From a checkpoint of a small transformer trained on Wikipedia: 9 heads of 64, MLP 1152 SwiGLU.
Each number is 128 + 32 x the weight over its row's rms, rounded and kept within 0 to 255. Layers, rows and columns count from 0. Numbers have three digits each. The size before them is the row's rms in percent of the matrix's.

# o: layer 3 attention output (transposed), 576x576, rms 0.0236, rows 354-383, columns 72-143
# v: layer 3 attention value, 576x576, rms 0.0283, rows 355-383, columns 72-143
# q: layer 3 attention query, 576x576, rms 0.0354, rows 384-444, columns 72-143
# k: layer 3 attention key, 576x576, rms 0.0349, rows 384-443, columns 72-143
o354 098:111105042127194171137123102109126137116088136138116104111120132148143145182142063137152176146145120115146150116103126110116122140148117032104152097103150102158122100103141146085170138150057170168151113135170171096175
v355 097:180164104118104129124120101148123165071125100091122134092084145085134091114147166107133092105121078130154140124170088096145193128157164134164132091110058139106128095169052075085168127136142146085093177110186067092150
o355 098:138156166147162135208090087103147105116104137105153117139169123135119199097119150121110173159113178133115089068144141105187119122062126108152179083148111134136132128083114103137059104144105071117143178119089161155109
v356 095:083114137111137099141183159146146121158077139154119120169077116133136143151090134150112128102112138168096094151155120105120115124172160133094175119084140165119168169123131096133126020124119165180110164133151130137076
o356 100:146123137205157125096126105166205131159119106140170141127144116116163109121134154076093116099105145126168156111094137089173145189150103169133175093143117078164117170109130151140111149054130114158159152134126150077168
v357 096:171146133069108093188154111189133114166138130166135124143165152149130116069142117092092140158111082126138154138134141099184163074163122101134107091161141161169170105136134115125159162137126095059086091162176135142137
o357 099:144091110093133163141080127091191108068136119101156152104196102136173164121091116109108128111188150130146149106125184108085160187131150136086115148073122116118082164158090169114127163130132117162118225082130120198150
v358 099:164155115204153155132147115164086140083081115166228077060132084134134101177080127131129103128130092126160136104121119080123154147147112161098117141134141197153106136116178165129161110086086132169139136102122023110105
o358 099:127136139105137132124143147075128147155085139125093171115137159143147139082183151053054124132170179074113114154157107112155139135170132108146083125121125132161099128134134129196135146090160176129175137127112107143126
v359 092:142129108115090102099136132073078105093135116086143072098149104154141136093094128131154122141165164082123064117130157132151064141132143101150118178152147128102118120176159067111137153129138102150112109128107076151101
o359 097:148192124068099095085141103185139160170119116178073058113131094119156094113149132149165137135143145132097196114134170130162195154125122094140147125153134152127137071148089104164065048116169188136184088159167192113153
v360 097:130111156101113131150140161160137145150145189066153104103140112174166103140229112115179173118102112098073069090101137095114119165127162157123154052051193182138106082153132159123191042157157084180099171134135181146100
o360 095:089165146155124108145128121132125113151136132136090080125113104096096152100084128117105123052121116055149218177135137171149135145163155129156186153104150126143159149111118138091157192120127136145152104142134149125209
v361 096:090127149128112084134158089144074126146136086133084113114159141118062120079126168093106131088050144134057121124117182095162132161132118161130170160134138135123117148107119154144129118126148132082161182149119100114088
o361 098:096114095132178192154055123123152108134087080123155093151116147103130089135161108139162140114146110073044147141117131130181139175151075102075145108067126097155151105164079102073110115131192145169167100171154092126052
v362 101:162113126135165098134076150071076049063146185127146144122077107151149094120136127119115106126111085064118197136147119132110187109126132078108160124080170119092103082112107141073172188120160117171175146120104166113153
o362 104:119177181112165127143118122157109138146163126113108071099170172140093203105136118163144170095157178101150164109088094119175122076109111106176156207113181082165116165090174075101140141156156149142126100137163167145064
v363 091:080149132134079092117156111112119101177133089155114112141139075114127147178103118068131098143151109113140069150157151114108179140146118116132153127141113116165072109135121102144094107093211144084121125191170074172107
o363 091:208066133119157146088124063132166104121123138144111144126121072156122140106105130155081184100120118118136143103101087139136130112117103204177142161169042084135120113152133171185124132141117062133123177122155111115150
v364 095:142138109170090142096109142173116137058100120145079163085153103111184178163113164115154144170060153103166108206178178100081110171151135120145123148057101130155089091203109184120116092121081119162166151102107164090089
o364 096:131156094110153089147184170168107163110165125109127173161117082128061099112099134144086049092148167175141130118106090142130120182110108115170094139120155062190130123105189145116128124087150146131130188083103086139088
v365 101:151152089160086115112188191201092169111106161132133086165119154164133155137167116127149167106146134146163119056125126161136096116173122119116113170129142177130129130106147149074074155132132112119050095104117079108115
o365 100:122098123078161126164149145063176091094122126113137075060088137145168126153127167106060100149160120135083070121138081142178096125094182169128117152144146143158170145142109155175117123129094132098198161158076145159096
v366 096:151070191153139108107180114133112167085129072094060124116124164131106035182158109105093068139072199073148093122127152126144123094127125092205099142163156174139172032123160108149197127127149165150170121145149199111122
o366 095:059119173107127173127096182111138089119133178140100139119124116087182141114139194140127110165148118111126115160149137152117126076117161143150081102105158101153127177140139133157126145146129118084116115166140089111085
v367 088:178092111180177149101209125086169066090158146126083103100136135163115130148113097125123125141118129136096081093139165147141111130168079141097162159181100143119147125089152123157127105065091121170054178141080135156105
o367 092:120164150141101135160101135129123163113139120186131119141115102127170099143160129121115139139152143173075095124154194130159163165084159121192196134108050129099207120101108104145132068161144117149146136138118157163122
v368 096:137084088128143135177187133165097194157136191082130127120139077134108124183131171100150137142177146114111072141149145096139172136107117104121099148147090155100119117112148106091180108147155107085086127115051161106151
o368 099:133161132135169118171126091152122118100115134111108126106083100126144071101123144159203197099136140161096155109125149162137150073124153175149186079135168136157144146147144093148109149173135135126062113087150139130125
v369 097:096073133181084119199090131077117145162118144035118117082109186088172166102120103073120149128121155159080090135135115142115163112126066123165161079117132097164079109121096124168122205062149084071146098152141143139098
o369 097:151182070102144074101151131119166136111111084180115213108107127127105146145161092103095186166120125143121177137145070109183125077069118111142102136145145158124092071109090140154135105156107125113156168162140127161129
v370 099:105154138105089111173135168186080085109131123076142143181110093098107136153162110132122183145179168159153175083075114145159143093123127105110158123105084107127138135124147138189117095147138197099139138154132098089117
o370 103:107179105152086170121121092081148075131131105105123145116169128158136133137183144128171128113114178122114149106097127125123164132147125148137102142115133145138135116112091079149086119177086083070168131126128121114127
v371 098:113110136159134094153124128190142160160100140117117058133075117122125153122119112180074112141142126145150172085172143091162075091136077090060160132093145089161073128145141094151115065077081132158135050112098090112187
o371 100:189114105101145124124135136080116143111106116097144110139100142107121115182114118111133132092117156108124127080104149138099159109136186138103124165158112122115109146169105095169124203075145080156152112056133149074155
v372 092:173137127159124122110147150142107170112106108139122130159115115180111172117078093145112072100047161119161140108123155110129137077079147135166090104125131128116096102041120144141219145072096144109114149140117107163155
o372 095:110131175128136112131117191114133090100102135119140116145134199038167106134138108104193116169114109118090118137140136143080107238116158168146176156040142131138184145098153140120112103103141136164096112089115198087071
v373 094:131169135122125118111134134148119181096174157072117164146094185093124148121079138099100092158100120146118117098061146113133141078123073145156184150089136161125134166122124207172143136090100108179088151140156120178129
o373 097:111157157053155115129172168158148142128176199132144123120142094108094150111107138178065176139148101075171150157141136129237141167071100158108084085162095138100154135120141124137103159087108110166144163088119172104105
v374 099:093094175101175065162174162114124116184099139152093158073094130153113071135121115145135178101200135112124178090167058146120147123075168124151156117060116101174136141113071126200142113176146120134068112105109140098093
o374 097:072119136132091164084119110120098136108189168131129125156148094094121121124085175079122164092112130103077143144160137076110075063135172191094211125109105159196091099070180185180119085124104153081182142137150112108147
v375 100:137102114147192140110112127165106116139148078121232115109193098115111132118068128142162167156155125112105071178108149158105102149136179127153135161135080070107179205129110111124128078105127131132131113171109078117074
o375 099:122113138129128182076143054131113143099132098196077171111119152136147174066131106072079131135086195166109163123117087171139130055185151171177134133080136184125192112143092140123156111094095138093148135151113135160108
v376 094:123131079086155100126178149156093088121126096103041218172113169128101115093075082154087156104111148180143158159139110105097132173113202141141116150128108094157116122106146165148132105115110137145097143133151115121131
o376 097:062149097124109169168095124086101149174187065126166143138190105125101160128150106102160100126118112111157133123133168118117134144128109137087129110118157100125143120119197201127179100141072136108180130114117099149116
v377 096:128139148087105146110116104134135191106122118100097144179143103138150133113111110188129141075132146145128177188103102066119136126114168110108114158198137112126115192125104187122097138158153151137134160121190133120177
o377 098:150135126155145133117105136189153117174075120112151087076141083169126072113100144124100081116123135146152122157124199166104141122138095129120060100175121142144190090149145088179168096168072129158103164097167185115073
v378 095:111113120139119113130100108143134115186121118106158101208118132142113111105166092180200190131159087145087141122170114114164151151164145137141125097094107103064093140042143113110137133124102169100096096130066124095128
o378 099:058120123121178149132103113101153115089180094167116107155091081113134131079091104122116114156059154161142092094137080138089177114133142080100174166081106117142121140168151129117171148161085156128132106107178132177145
v379 093:125138148094126159137152168120154104102163130147189175107094109173116117074079147123193122126164082129102160133147114144083138155171126184138134118150128149132128141144134033176173118196131060094130114156129137142110
o379 098:146116153130193103089106108135173110101165142116159152123118137062176113177061167144186089127196141154103120124075165146133103193140085163124171179072095121158165107133180150096138177123134160156095083125097119073125
v380 095:152118119084139103098168152124142127077159157172176109124130130153116111137145125098120143123172117142183120165157096079151192087132124150163146156168130144150148112125129053168135123151168096140149129115152125116174
o380 095:137145142140187102152104175166075081170125162072123150106189165179162128115137119132155215157147119053143145076154135128137100181146166141140187101162145114135078179154117129121127123122147141078098115083089161138107
v381 101:123129131145161126123136111102069128151145131138136109152116130099098110156096127159157101152163102102159128118136145143087112112201131062152137139091112082125160134092164246120072105128124120156125119127101135151120
o381 098:072095136097126122148178142120155153109131106139111114155124131143157064080179095072103125163186149159122149142082120146108145155143100151138173061138120166128123164104154142102195174157168119163167185142112125159166
v382 102:098149108127086166165156121153106107108133176149121128130118094144118133148096071096130106090055151103110102096134149113122085137151070141180156118114160137129127120149141174144182110142109110085170149091094165166156
o382 102:136092140134117093131184175150117153104097102119136101181067131118125131114150110148141137103112188152124171171130167142164166139120170145114099143154191067105142175144118148098074138086143080118111148148120121063128
v383 097:128143136134078071099118112106124170167107171071097153092095100171163113136088119157162126158113149177125162130104162121134041141152107107165089146174102130098158105092164132174137105138157083126119134138120131118107
o383 097:115136137109126088194109102150102122129075070092129111051103120084160108098175156153137144151178079110126097119155081174107131133102108085102177088148170110088131102132116107106154171067150103118158177157095203114063
q384 075:121154129153110173143098081054171088087172181156170089137134083105079158176109111131163179086130152148146144104168168120122136105099063108129117125143144110099110093142153095127091116130136122122110153120172158138077
k384 090:094137091127102107101099138166138074141095112098147130166119161156152166054135123149118155116131161168102121153065081174089147154096129116108095143105147165124157132110089145141162102132083161155123119138091096141158
q385 153:169187130121126102154126078104170148134135120100093122131099075171122100195120142128113122183131170096157137146121147121115129145171120126159102067168129102157143171136183151175120140096143095096121117145129143128127
k385 146:213171177191120126148159080086119123154181137188113093113107094130149094166163162099150078122149127121063172085106172092201182123110155154123187165127117138128093118102148171111120102111142110147120118132132119090175
q386 094:106116155153158146086167169149099143126112093131172145089129144084132164103109107150154134089098129140137097120141149130123087149137138113110155145105153143115091087057117083120163112138140138132183101140113095101138
k386 093:048102129064103129131090136129120168138124132143121201157148098100115179114170135134104132148122133122161136211156143125106114143148160123132108068188105117124133164154162084115105127122133118074176111126150090182112
q387 128:097137161186126160127137168116108119115121175136207105132131179096141175092131090139136142118100094167080116129159096114111090133083129124106139131103109157092084082123102111050125115138116155140130154103145114106127
k387 124:048110081087167120140150158197126096072076140088116152141140150125118151113121099168099148154116146131144125123111077145076108135133104105096097140143159121128145127105111108162138133142110173111110114127101153154097
q388 116:113111118154160117101117164118087103110084123108179111104143201109165154048140122148145155079098103122106132109138105138133072151067134095108161155072145159121094127105063148067119096138140148156180157149134113114126
k388 126:076112093061185149097127127168116138096119183087118138140118100095093153108121132128116124145125148138125126204101103168071078119155098144120069125128116136151149132112109089169159166187087148105117110125125129174101
q389 086:123093156075126141122089189152156140138130109108225115126102118146093145195128102164148156091125080141083125139096142113098138175113117145112139159112139103139179082146117088086148159119143120125069098053129116125104
k389 083:090142092191128152162165122145137098091121157110120138138150141113065115109094139106151136166110115108141121146093059142115139143151079109127077101091116151108093149118109159079142159148140177130162164084121133122143
q390 108:124116096148128122135075176109093104134125151074174108146114171142133167119147109117108155113122101162115128091135112097098116171108107088122136158102139165148113076108104100053174083137113167129155167140137120148137
k390 101:105127057135153159140103103151132107089109135117133152116135191166119144131095106122102152146120124171141145147141061138057124145156109140086084136106209133112104177143082109158119138157107077118091082108089126145115
q391 100:128138161113162113170096123137143114124079149127084099142133087197103080227144146072099131166157206128085160170110137176101158118178138136150101118106140143142167134176135163156107114114103115099085116126135174113149
k391 110:189105131160132126113176062092136154117175146106180068107108105132130013144131118117119152146137151094123162100139147065135168088170097149171099160060085095147106090204134155141119173078164103155124146150108148146162
q392 098:158099149113095121117139186096136134108153089182134118089175178063179130135158124113107118120072114132120136130096155175066149098134139121115151169075128113151127069163138092061135102135125073176176099171097128170114
k392 094:139148177113071143085152079093135159131116121140183127116176126141069161116137102077154085132129143165162173123146058138117152140104141098148087121146150159112097158124088118157126128073096172082107095101110100046140
q393 104:122162116136112138130079086095176167152147150178142148199112131166110155148146139136126064189167131106138091152118142111124151081156150130149092119154146092152125167145181130150083101104171114123120144091147138134136
k393 106:174116184132066065172103121132126128117158108091072142103120141130183129151176120143104155133134145062115107072150178116189103149164180118164172138147081105116131109136199088114086081091173076162113134174098126162124
q394 104:113134115199124137113152184131129141123124097121157128078098143103091148137131117121158124053101167123143135066093158123160117149117141093143136124184078135112133090087038134109090110177173103163149138185112134106132
k394 100:072102130091170172143133138153115086111048171175154129103170108162121166097079136136097121154109188134162154120064053133071173142143150104102110124139168172095154120149085167109122136144102148128122125103107139098115
q395 116:151180146114122131155143101120161153133160102139148112184165171148124139090150132174116088133151169135065108166151107086138116137160113049111123110149168120148142133171107151107143154126147148114074122140115150142090
k395 118:145124152138126149147073125111121131143137018057094159156151193150128111101108175131130153088137113123119116089076105160145141079124152164135096179083136101129145121041151167132100094135137059118045112171137136120076
q396 122:142118091098165141137130121151126117106101134130118148079086150094153120109134099126149075121121113098142137147129151166149148103155156201153130083107143105097122114169121112239106126098120130122118151141136067090173
k396 112:160103134146094068103079113154102100104144112062130117142114144095179052151170131162147105110164150100146107154146154131180090206173138122129156173127037080154158139109145124131145146096171120105179164130093128219136
q397 114:145115161197130127152124114086130142131187141133120168111131144090126130108112138121113148096155083124094099109165108146226189108084103166116127102088113165150126143074174116111146167148113087131139113154159081132111
k397 117:096117060133100128149138180162109169125125132116107143156176103122141158122100097169126083106115121094126091153148168080116074160159166138158135163123084175142203148162141132125156102140088158110067131061110167167133
q398 104:157169143096074121168106103126176127138191120128109140149109099136124063206153099133101120193118138108129160153131143105132169134127077107139097135111152104157165104156180139117104138156153120083111081134158147094105
k398 105:156157195148112131183081079148113121156096113154160104103135151143107133113177152102098105096142068040104107129121150096128135129169146110097133150169112114107098130125197155103130085093162072156147089155093138101130
q399 108:131184120157102166158128070113089187138158156168138171141168126162151139165119134167094075108125095129151144106173127091186200117125160121109147091138119176151121203081113109133094129126165081165151101166139068087124
k399 110:123102068114099117156115164154111127126139108040115123170153088091112181102131107154120152087100139097096114139149142144089086138179216149134137126136085138089168128144174134163177131134097146120068143119147146165151
q400 105:139127130087092139171136112129167141100174152155130116140127094144127109161191090152080088172184109087183161153153134156091142121195137172130112150156108152088187147187161106166133093103163097130107123135117163108133
k400 105:192129197183117128130089141168096121118173120153153125114160112164157075145133086113109099073141111129109156149138134097172164119102172131137185127149053128133187107166171075102122099101158110113152107112108072110164
q401 104:151147132143163138176098114101135138148128135090117099183129081178092167193105135106162127158162199102125136148156111165139124106109150158141137084112117110119174147131131070170041120073163164175069153160123152139143
k401 106:059118127126028138109156133101158104096100196136128087110090129134156112139123153136146129165171064140114124119175153111145179151226137172126151173089159160205172068116132072126152132114188141140121161193145076145117
q402 114:180106151133178134073120124121132125131138137105135136089086117123168117195023116114166141076093170158141170073159152179137154076085110186152141156078083136131109154147148126146102128111159096116142102137157096099187
k402 114:151154160146144166113178142194161203133106202130186084151121140145092146063184137083096123137182113069127165164146206144137118073122095079130118124178122102137119146072160114118108145124117181097154079074120124104180
q403 110:041117099144122151122094157102158120121079161117111106118148152079110168101116097122116169108064120189126144127145076135101150146143143154147119135113105105179057117108129114099103137114078190153082131143134090189139
k403 109:076113060120170158098173133137113148116069210127163097119143184093162078117046108154157195180184127110177090122135144110090090155155074124139079168138139166104132128102085086107104140143104147164134112126102121132177
q404 102:114119150074114124119152111139140101143170140173095109143108136203099063187157094098086120182152134095102150166102116148136107138187184186176117117178106130092173141166178134195123130093166151098096065066078116130092
k404 101:203133149144110060121142132152156122126153147163130089110123123131150140098199138107106108112144106097101105150113145082144216112167113120142154120112073137152090097149165133101106147126155120120140145136140095177109
q405 107:155163118140177115145099088053158120178122107143144127203098131215122113171139196102090107103177139153145130134169122066141173099112126101177126099077079143180129133144151105101073173098153117161107124107150177102105
k405 108:098103082095171131129107117155086114108157127167109131138088157134158099112170102128162230089108056154105090139158064124158160090164123200179127135154129123101177097122136107135105065203110095074120124086165153107133
q406 104:153143139100077138117157164061163107171130182159156121135180198173119097157100070167116133159111103130131186149152125102151134149122086042165135109146137099064126161119118122144056124076178146148075139112158118137119
k406 113:136137108142106132153094125126092108082150073196081121125145197140144142164160180128153104121133127110092110113094193148142154133122136110130093188123146151153126091083165150122121101184139123143108170126129113174132
q407 118:154091142142111097140184137093171117117126088137120142147156122087107103144134149119120133151157174137111155137060119199133117148174120103103116096109179145182178149152122195145141137125120145129112099075112113113124
k407 104:170126165100134127109144080159165133135067087154070125118109168145151148139139145096116121117112095183140203118109129128092146067029119038144096134128079116135106135155166111090099120160122068111192153123102096077141
q408 098:213185177132123128189114070094106170103163165129113121138163116165188191083179147145113098159123146096122066146150107133111148132090162201106142121142097123098152134161114074066140124078096116124132105098096127156215
k408 115:159121177125130093109086132127099142159186083098138137148080071099175111158148101159136099104116169126117135111185204117143071166132166152139138140133070118102112118097161103162126137123139083136073106166123111111157
q409 113:140120140117105171166174116125213165166100143135076155141157114183169153118158130152147089163196115096113132136093111107139100104144154108141122156173114101105134124146167149168100083073149136124136177069149100154151
k409 091:104110123101077032172100177147088156145145108113119091105127128135207132106158130141041075120158177123092119109147166138153099116156110168165119157077107119173163104151130100158191130130188143160112167128124173172104
q410 102:159085128079212065111123166133082131080157125090114067153118139111168098181109096109087086077092123166106148107126087174142166100125115121140117125129066105154145188121165125095146177205155126083170115121102164034132
k410 130:091099086112116160100081173099129213099115100126186193108176156147114153075116155181126155128109135132105120133133097113062083124130109077071082103134160159069101139073072152078134174145093175058122119121154124148137
q411 113:123099118146134142121094144118102089082079129132117113128112141138166135073109118151189114109056109162112094089140117145099139097118129153089148142109131186114082062087099128087151127108126172163158146142137092114160
k411 093:085140115099162155104132150148129118094121182134158146115112157067071153091126132142165135166169123176190124135081068170063122184126120133079111108102161121118117147186098137114112160175119114093093117083139108099078
q412 111:162139132118051098126156103106171149152132160141076109159091085172159070179165078117057085160123097112134098148137125115050156097179134117122072096122083094191163109178186141163072106088153160158107133085150131139140
k412 091:135085148120116142178114130122090147109149120103151095080103143126107102121149095103099095105092181120095099125081139081140171127189113174174131078163092123157098083139167088147152131079156142167124180173129096138157
q413 116:131147116109133120105041126175078112107099078170094157137138079103129117189083141116124144130102135161160142139150171107097195161136174198209161131140167129165095159113118127105092190119131147140123040101098095114158
k413 134:105084129094126134112185166119142098095132189100159126164106150087107152084122057173165224161154101090168078136121091111106110154218117125134135127092134116109127122113082163139114154082132146114094080092117083132176
q414 095:106181140112132095121153159085157109110154159111132174116157116140110093126125099056115114109107084122094143072053079149171134127206160142150141149134147092084159136127144108169142087159187121139135150087097163112122
k414 111:142124122134099111186179085101126165114118109162135158091161104157148081146090136081073112113139153099097092133090119073212176110135151102118144115165076097113152111144147138099061151092140150107176201106169142191115
q415 127:117159093147135104142092095137130119150165146113077174164126074075110115161149145078121132163147127113165166128115129091100142153119106162152084104182135123146168166179150154126144156129167090154109091103104138104140
k415 107:176104134140086107047123120120130085101102126165146129160100118133122123118181136137159142114130050139146131117132110146175152128162120093157154126160084155081122126129159161152136099095110089100119098139097076048145
q416 120:168124178201159144163095082106133126081110152121159123190181095116184193126103188154156105118179149152116105118178158096128098166073149185144140156081120147150125153187158104122123077121198115155183179110119074156184
k416 114:122125116081111115121137170155100143156168091089120091105118084168119141116146110147174180139090099134130139151147197132097124098114123152161097144105116144145135134110159114181127097137145085114081089158143131142132
q417 105:125111135112166151103110087094117140120189155169113171171110074173087130111167156137051132142140118132052115196113088135125193160168132096098141174147108143157117121136110148128115166087072109156097116118117096111111
k417 100:150077088150072121127092160142191070085162118102150100088178093136127079157159058109100180150079128141134116088165054075106136089163100157126107118103140136171140117108109133061145161122216163133106141173147136201137
q418 108:166122140116131140152125133139141166148147153102131131123115118201146109195107122075114107107134132111143187136157199073210157110082146110138074108181117134107123130113126119136127108123185182092130114185137168105144
k418 092:110132082141140062201092126061067166167132157131106133148093114128149135138118136143072072081143163089159134148147180121140180144156140220124161152127122157079148096164127070124135135193129069151126097097175151224135
q419 107:110115112144116077054066125144077199118065116171141186152154091095115091165122081156090148179168160171122146157167108093109142079191129158119087097105106177135104182133107120130091159151082126148154090132116163096186
k419 119:121082123139202164146180097107180100118128114080126088140149182149083130046093051070069182140107098080132131159123092130097203104100108096122134148112159133169156080153158131064101138152109102097152124130108181125100
q420 138:063141067102141161115109162122132092120076145099173107111174136120099183085107133128153172115121114163150091107122082177098116137109086075092139130123144137122090101109093110106170132149097170114150143129117141143098
k420 075:134081122158134145132115105111128142146120161119149175149112048134108144152183117163100156105170082175083151080125133057128077147096114090094170110116134144135076108144133117105175116094131110101129137176133106047122
q421 089:115138137164104092120085131154143163118111130148100132122172113174112100139169138103083146123140199120149201117091148119108181124152141122144148140170121123146079136109084153117112171181140083133134077145136128204128
k421 163:194096150123113131132153097128142150170147115161135087132128117130147122171129149110146085138145117106132145088116146105162190101148144161141151169151079125162148084155179152119103110095185124152111119127134112102125
q422 114:139179205131115101147096157124150141156157099141137143132099155146132093232173101149107183182147150095151138157089156068171165102120067129134160192098084111082107181166179139149083111132176084186091122140190138079164
k422 119:120089164161156123154114115116185186098160133166137042137116152136140139119114149123097078193130147091055140162120178132142170098108107119140135117140104105103095066110091153092133136117164195114173135131077149159127
q423 107:133143156097130155164121162079126089084102119132066105138147078157106130107174112084173155189138144105116112162140154152165108129129135087095127090118146132156120093171174097173142131113168134161160159176146145093101
k423 095:122115115128111134195103121165072156160132077118133085115154186114151150103113146118044119114146145122170098154133126130090143107074170148160098155094090152109129096148122091196117118163145127097093151089114125173173
q424 099:124093104151103085120071093124123136155167102102148131104147161206121125160121216196137131135112123167120172135157201172142111188129137109117129186158078167160163183070131144159112140081165102144119146154107100148157
k424 133:090150062106120158108124154138132141136070118098106143119159152137084151130084099121151117160097148137192122097073044154044121095110083127111063084095183146110131120153076138117123163129131145122153149108176127199130
q425 103:085128125086168118114119153172141083145107120113155092095116132122124134136086079142130172089103151118137091081123066164136089160080100167081139149142176155095114117128090129112144181167078133134075131097120113119143
k425 083:197169153145111137081156116098119113117151135182186114159101159179132137127097142067109092128149074135118174077129123173150129090143135115135116165136117147138085163117124187105068105034150158100105114127136124063098
q426 117:129137157096095139092126128156129104131091103186094088139127142151186120153124103110090176110138114079101148161138152075102095136132186122089123088134165123110133128169062145155131180139139158118089107091152130172158
k426 118:139144211118132129113124109137071102142132161178146131112119072121153098157151149147146081099156136096110107156142120146220097155147096135119135145104095062143105144088078163141080161120120125099101179108133127117145
q427 110:140165148109149082220108118089094172160149124138153154141148114117137099174163112107097127125138166141147119145132136146165154079119099159140142140089128094155147176091174083136117111150160085139154109172158193099118
k427 100:074137065087140173119143068129133161071135141147098094136105142123125134106114151088131169114148181141159128112111126132074167153091112163146071164098151098110116140114122099119133083172157151138147122136078179082138
q428 098:135180155166143124132121137139136149104083117108079148165170098192144157116168164140180156140143096160108120074109153120218089161101114128122162170132116091139120127144150114155105078104196076129099187114162158084128
k428 097:055162064125105113168155153132138116108151176084106093143133191120101162092071112101131034138075099093088133137106104174084082071098094136152120087166160139120117114135074083101141134148168107176155117175130150181142
q429 113:180163125129155091161119098145110130153123124131110099161115088139163057141108128137164131064111076147118128052121101062170125098089108114150132129077185081111127171150120182118099173107143056093134080149141165154151
k429 110:036122140082168144114113136098131158125138187136075108128133141123059181105056107149173132143132111078154100131138110184112098094113170137151100087128100175042119140113089106110075071150095163117102134096097136149131
q430 106:100137110144161090150168129075096091120118135113137149159132141076141169117191124098125055137107069135115166162159154118133153201144181154139130105089154150137158157162132105134150117186085174131187170071114119183108
k430 108:102133141118136100142058166151063185079112102143113128135148119111220128067132095193126195126114180077042105158173115119080101128165127106134118139126121132056109112079111114165164119107141076138116098138096119108109
q431 120:090139161134164136141182137188132129082096130147108094167159164126076158155137222080125150104135142057166157149145091210154188125122167118086128135190148130117157178140139123163183137151111131141114120105079096111094
k431 117:129087071148063062097083166080144123159085091049161155116153081146113106097152125130123095106112128129083113121136107038146122105149094083157149112115113154141073165062170168084098185065133155079080133182163107113066
q432 101:091074121128093201084134186143121078129095151133119171098052101114101131153067111140052206120130165176171117125111121126131113129152107073094152156111156085150145129151114093184113106124130175108115065102112158129077
k432 101:128129107117099136126129146142124099155173107184127120130110141145169089106181233103144165111175097144068137092180176123157180108155180105112109122138113131140116104117089124056083127091136122145172167152131082151099
q433 117:152132102158144086178168110109087183128114154108129119109135146158145157166154131139097109146115188127114145147100120136068164144148110161119113144109074121094141126078126151081073162043175115109188081142186118150147
k433 113:139101130124114112141113138154116105084120170171128150128110153152123064120152147116106135168181144101123175152099152123140076097170103145095128209164123113146157127161062077085162205158131117107120209090102129113083
q434 106:130148106188118092123064093141074100068157155118136151150127125156141111179125116147155160098182051139062150162132158078142112089145170080116157125144113146110122096132126097108136172067151136129121133108161089132158
k434 102:168123068161117104118147135192162140129160178100128112093186162166102098142123110154121126120102085107122145048136101193095160099153070179137136116146183136216190058150056127123204146156126124144163098166121138190131
q435 112:114163098154123151112147118119189180126154145097114130177101178137141109131158088111181146126099181080140149136134149138102158008082110182136112130122095123069116124164150100108101161129161085150134133169157191088141
k435 113:118148170135124145163097159144142241100151082071119099103082172109134189120094117172089108131065110055110121151096117137060151171151116122115121119106142124136138122144127159128120135120094163115111161129097116171119
q436 108:053146139139179147090097137187163152076121085134099109202173123147152255124116117079094091155166132068125109219057165145060138067125131130144101109160102102106150147131169108143147166129185174174167107125128163095107
k436 111:163065088120101102161124084120098104099157112110147148126120119122150099088135090154073129130109115124119087118150151076104163162161142088086146161134153168189110127111113146110087132077142130112141093088076142186081
q437 117:144138174159160146188188106132125139081137158077188163136130162142087154094166140105141094200166088101067102134122090086169099075120153046137142074134150109104111176168161112134139140163150141114077120079173126133157
k437 112:116096088107080128110057157121162142136151126123110119127150163166180168132092113163112111081099154131084122120123156118140150151172090166115178144069144134171133127091084122140124128154107176137087154112090201178090
q438 103:178160108176189130119105139120115133082108077106121112075103122106114146115084159152143112069104111052116133125106085181089157111115135108141152120132083103028114132092073141161135135116072134163135154061145100065130
k438 105:121123161098080203207168171187141118126125138195124129121131068116149082159165113108135107174131073111081131107124146095143131126121117158123131153183135101219082155130122141107133093117087175086172176194113115082164
q439 109:145089150133116122103120169102148095154074184123102180136131131202089140117168150147159124146139138094190135152058136154096172089117131132096073158193131134143091098097162118133137101109156169147155130132129132109167
k439 113:163162157108145156159121133163134098106166100122136123080157160148156117101084131100074130127112170098080133116052163103121166180117127139137134131154137111133129085130204097072109165106109106098209159139161134125093
q440 109:138098131161078149136110088157158050159193086157054133139077101166113097124154102151152123164117149108128114117174156091150156123136150124131128076095173163173136174120150114104074091128146101101146054095136119106093
k440 109:123165093109189108097095139143132173132089173189114100172032167152119117141210179163148149080193123159107137152119151101092124224150151126109164150073102130092132105111096173122084137153144132106106151038115086150155
q441 106:204140148166150077161149132143135185085156108090095111119125124127214124194107142132139113110077134126128124134118140063092168086134153140148154081147136037078124089089111152179109162132149102111123153166199200063177
k441 104:079119119113117144179120164161110156124120112189092173171083137164078154091143123125108147125130121126156132121117102135097078167112126159089108133108146150107129150123093110110132059110116149102167126114090085151140
q442 112:094094153123175138152111174114113113104124133158106183146098139114179132129092097155117138154118138126144061168116124110118115185141134120119143091082165140090176166143136120092125104116129154129089185084099052115160
k442 109:171144155103108171111160136106171132132178150153138134139113101192164139119152170147174166133112145141098181131141175150102103131139090098131109113115127110155162149180140086166085110164160155090146148149125138085080
q443 100:059137127079080141089134161210142142188075133090136156185142154076148108072072052129176153173095078127148176112132096167165069100139133139103161123146125142067114141143107161183151117102072127125088095088168118139140
k443 099:153144181129122090111125074103165142116089131149147117115108118136119135173106154117150115110175114089107096138141134128214103188112130141116169076174126071129118188117159086160134122059131137135098166121117140091115
q444 113:171122157073170092145098142093103092158085120170136113068126125141157124154121141161094129089099152113160103182193148154139083138122195188140138138092085099170187165128123180074147138124131103107120134117085060166141